config.yaml
d_mlp: 1024
norm: "layernorm"
norm_place: "pre"
rope_base: 10000.0
qk_norm: true
attn_scale: 0.107
bias: "all"
init_std_o: 0.00489
beta1: 0.95
lr_head: 0.0112
train_tokens: 632000000
Each number is 200 + 40 x the weight over the matrix's rms, rounded and kept within 0 to 999. Layers, rows and columns count from 0.

# k: layer 7 attention key, 256x256, rms 0.0901, rows 208-213, columns 128-255
# q: layer 7 attention query, 256x256, rms 0.0892, rows 209-213, columns 128-255
k208,168,165,94,155,214,135,192,200,266,146,149,247,130,190,229,212,112,215,251,232,220,147,100,182,227,250,173,145,221,167,159,264,226,223,189,176,252,279,136,114,191,182,236,244,271,215,159,234,180,159,257,237,150,124,281,131,236,298,196,230,280,153,263,238,184,236,174,173,244,169,168,197,184,246,144,112,210,175,110,211,112,290,373,234,195,209,180,191,206,155,300,166,169,266,174,244,268,233,198,301,245,168,199,276,183,219,224,190,192,92,177,216,226,205,280,155,197,192,219,122,282,134,82,301,203,255,222,246
q209,201,154,160,253,176,221,254,179,228,238,283,214,202,135,114,155,166,270,320,139,235,195,201,99,91,157,276,160,170,202,137,173,242,147,192,186,176,179,240,216,218,192,269,241,192,250,244,158,262,221,174,167,282,173,129,271,186,258,188,199,91,191,187,233,202,231,162,238,210,200,106,150,192,209,288,305,153,180,234,208,130,212,178,254,104,216,143,268,70,169,232,173,173,250,207,203,210,152,243,116,318,181,181,298,196,203,202,249,220,209,158,124,263,190,202,220,163,164,242,255,206,245,144,142,175,242,199,101
k209,238,183,141,244,153,232,247,180,204,221,276,240,207,104,110,116,143,262,333,117,255,226,195,88,72,178,284,181,129,207,149,142,265,160,241,194,189,153,241,201,227,201,313,270,141,245,262,143,240,184,167,171,237,200,112,255,183,268,215,192,74,188,186,247,253,216,194,204,224,206,88,146,223,229,295,298,134,168,277,172,130,231,198,256,112,215,148,272,66,129,254,159,190,238,191,178,171,152,267,100,322,175,161,307,152,198,158,236,217,195,144,128,298,174,232,202,144,170,229,283,188,255,136,147,175,286,197,116
q210,226,206,235,213,166,192,175,147,189,198,236,258,216,207,212,192,173,296,155,156,223,135,249,211,230,192,196,237,195,216,270,194,135,315,230,228,202,240,110,226,212,213,171,210,165,168,189,146,244,112,111,182,190,244,245,239,249,212,176,192,211,181,219,192,133,160,104,129,274,320,298,164,161,219,224,207,239,203,250,142,232,147,271,141,245,197,230,242,193,151,189,227,184,183,210,124,262,304,139,237,229,209,175,203,221,149,214,167,190,171,177,210,173,255,247,205,224,239,327,108,215,188,180,168,224,257,281,267
k210,235,216,244,229,133,165,179,145,175,185,239,247,204,217,171,196,190,312,160,125,220,122,243,185,232,151,182,235,188,225,278,174,123,297,228,250,163,215,119,216,208,230,169,163,179,153,198,123,250,107,132,199,199,244,215,220,261,243,172,189,190,183,189,223,143,167,121,165,277,337,272,184,204,233,223,246,243,224,243,170,213,138,273,187,205,162,199,234,187,142,166,220,185,222,195,99,247,310,156,226,248,217,153,203,195,149,220,138,205,186,161,194,150,247,207,205,224,215,317,91,216,174,151,191,228,268,325,252
q211,226,182,188,229,183,155,137,206,157,188,287,160,192,224,187,112,88,222,210,198,288,185,182,140,163,171,187,157,300,226,208,142,266,250,180,190,238,302,216,202,204,205,179,216,203,263,161,232,177,248,173,181,206,160,242,198,223,400,243,197,177,201,69,201,198,174,206,176,192,116,166,231,209,173,148,201,227,243,147,200,163,211,149,197,190,153,205,174,127,230,262,275,165,154,156,233,283,225,210,282,263,216,220,180,274,222,171,236,225,204,148,265,271,108,179,195,243,161,232,217,206,154,205,137,195,157,210,246
k211,233,183,207,215,219,139,117,209,135,198,320,114,181,163,220,154,83,210,171,204,297,189,193,179,148,155,168,121,292,243,179,149,282,233,151,164,254,287,245,263,210,223,150,236,229,296,140,251,173,256,181,158,195,131,248,184,218,388,252,172,180,201,47,204,184,174,217,184,170,82,173,236,186,170,159,177,250,235,127,227,134,219,128,217,195,157,227,153,119,261,316,252,151,158,161,216,304,213,178,262,256,238,192,184,294,206,181,218,218,236,137,313,265,97,186,210,209,147,259,213,200,136,210,150,202,174,179,276
q212,231,167,196,252,215,170,333,248,205,155,166,154,227,250,175,174,208,249,214,122,151,192,173,120,197,240,334,147,200,168,150,256,302,238,153,160,203,218,205,310,138,165,234,101,201,213,229,263,162,263,248,230,94,221,152,154,165,180,153,197,153,181,243,246,282,144,154,209,198,250,192,265,147,213,212,146,191,292,259,279,235,221,196,209,210,266,172,246,223,120,212,175,256,210,121,194,135,228,156,166,233,145,189,228,292,114,157,170,262,258,158,174,127,244,245,133,248,182,239,141,190,361,225,208,206,213,198,234
k212,230,126,226,230,219,165,335,228,193,169,183,150,243,218,192,173,198,242,220,111,172,148,168,149,180,238,313,144,179,215,156,247,332,232,154,143,208,237,234,327,125,175,287,94,181,226,217,253,186,276,267,250,90,256,148,159,155,188,138,211,189,192,235,263,320,144,188,252,196,269,171,244,123,199,222,138,179,275,275,265,250,215,213,179,219,244,130,262,224,150,196,204,243,193,123,197,120,226,162,143,201,180,217,216,293,141,160,205,267,262,163,185,116,222,235,118,252,218,258,155,187,342,215,183,201,203,222,198
q213,221,211,162,266,154,214,173,181,143,214,166,235,250,185,260,165,301,222,117,198,205,263,197,208,101,225,221,289,135,165,197,144,249,238,141,153,263,161,179,191,159,226,165,215,240,177,275,261,267,161,204,195,227,224,180,222,200,156,264,195,238,188,188,212,200,181,261,168,214,177,147,263,139,255,169,93,215,138,277,135,158,193,139,214,198,61,83,221,252,181,179,187,286,138,101,187,232,238,132,215,213,292,161,233,160,148,310,222,189,239,241,229,203,125,148,183,132,199,212,199,233,218,154,211,265,263,218,276
k213,201,207,171,249,148,213,158,214,158,221,185,255,218,200,283,122,308,233,118,188,191,257,223,179,105,193,210,290,158,156,179,146,246,267,172,117,258,165,219,219,173,211,163,241,244,166,275,228,257,160,237,205,211,221,130,252,213,131,231,186,233,206,182,214,245,186,281,194,209,204,132,250,113,292,195,81,239,191,279,163,164,187,148,172,201,78,70,227,243,190,151,180,245,148,87,188,209,227,150,235,264,275,166,231,145,188,311,222,174,250,236,237,189,124,151,204,138,181,223,178,242,181,162,187,266,289,221,298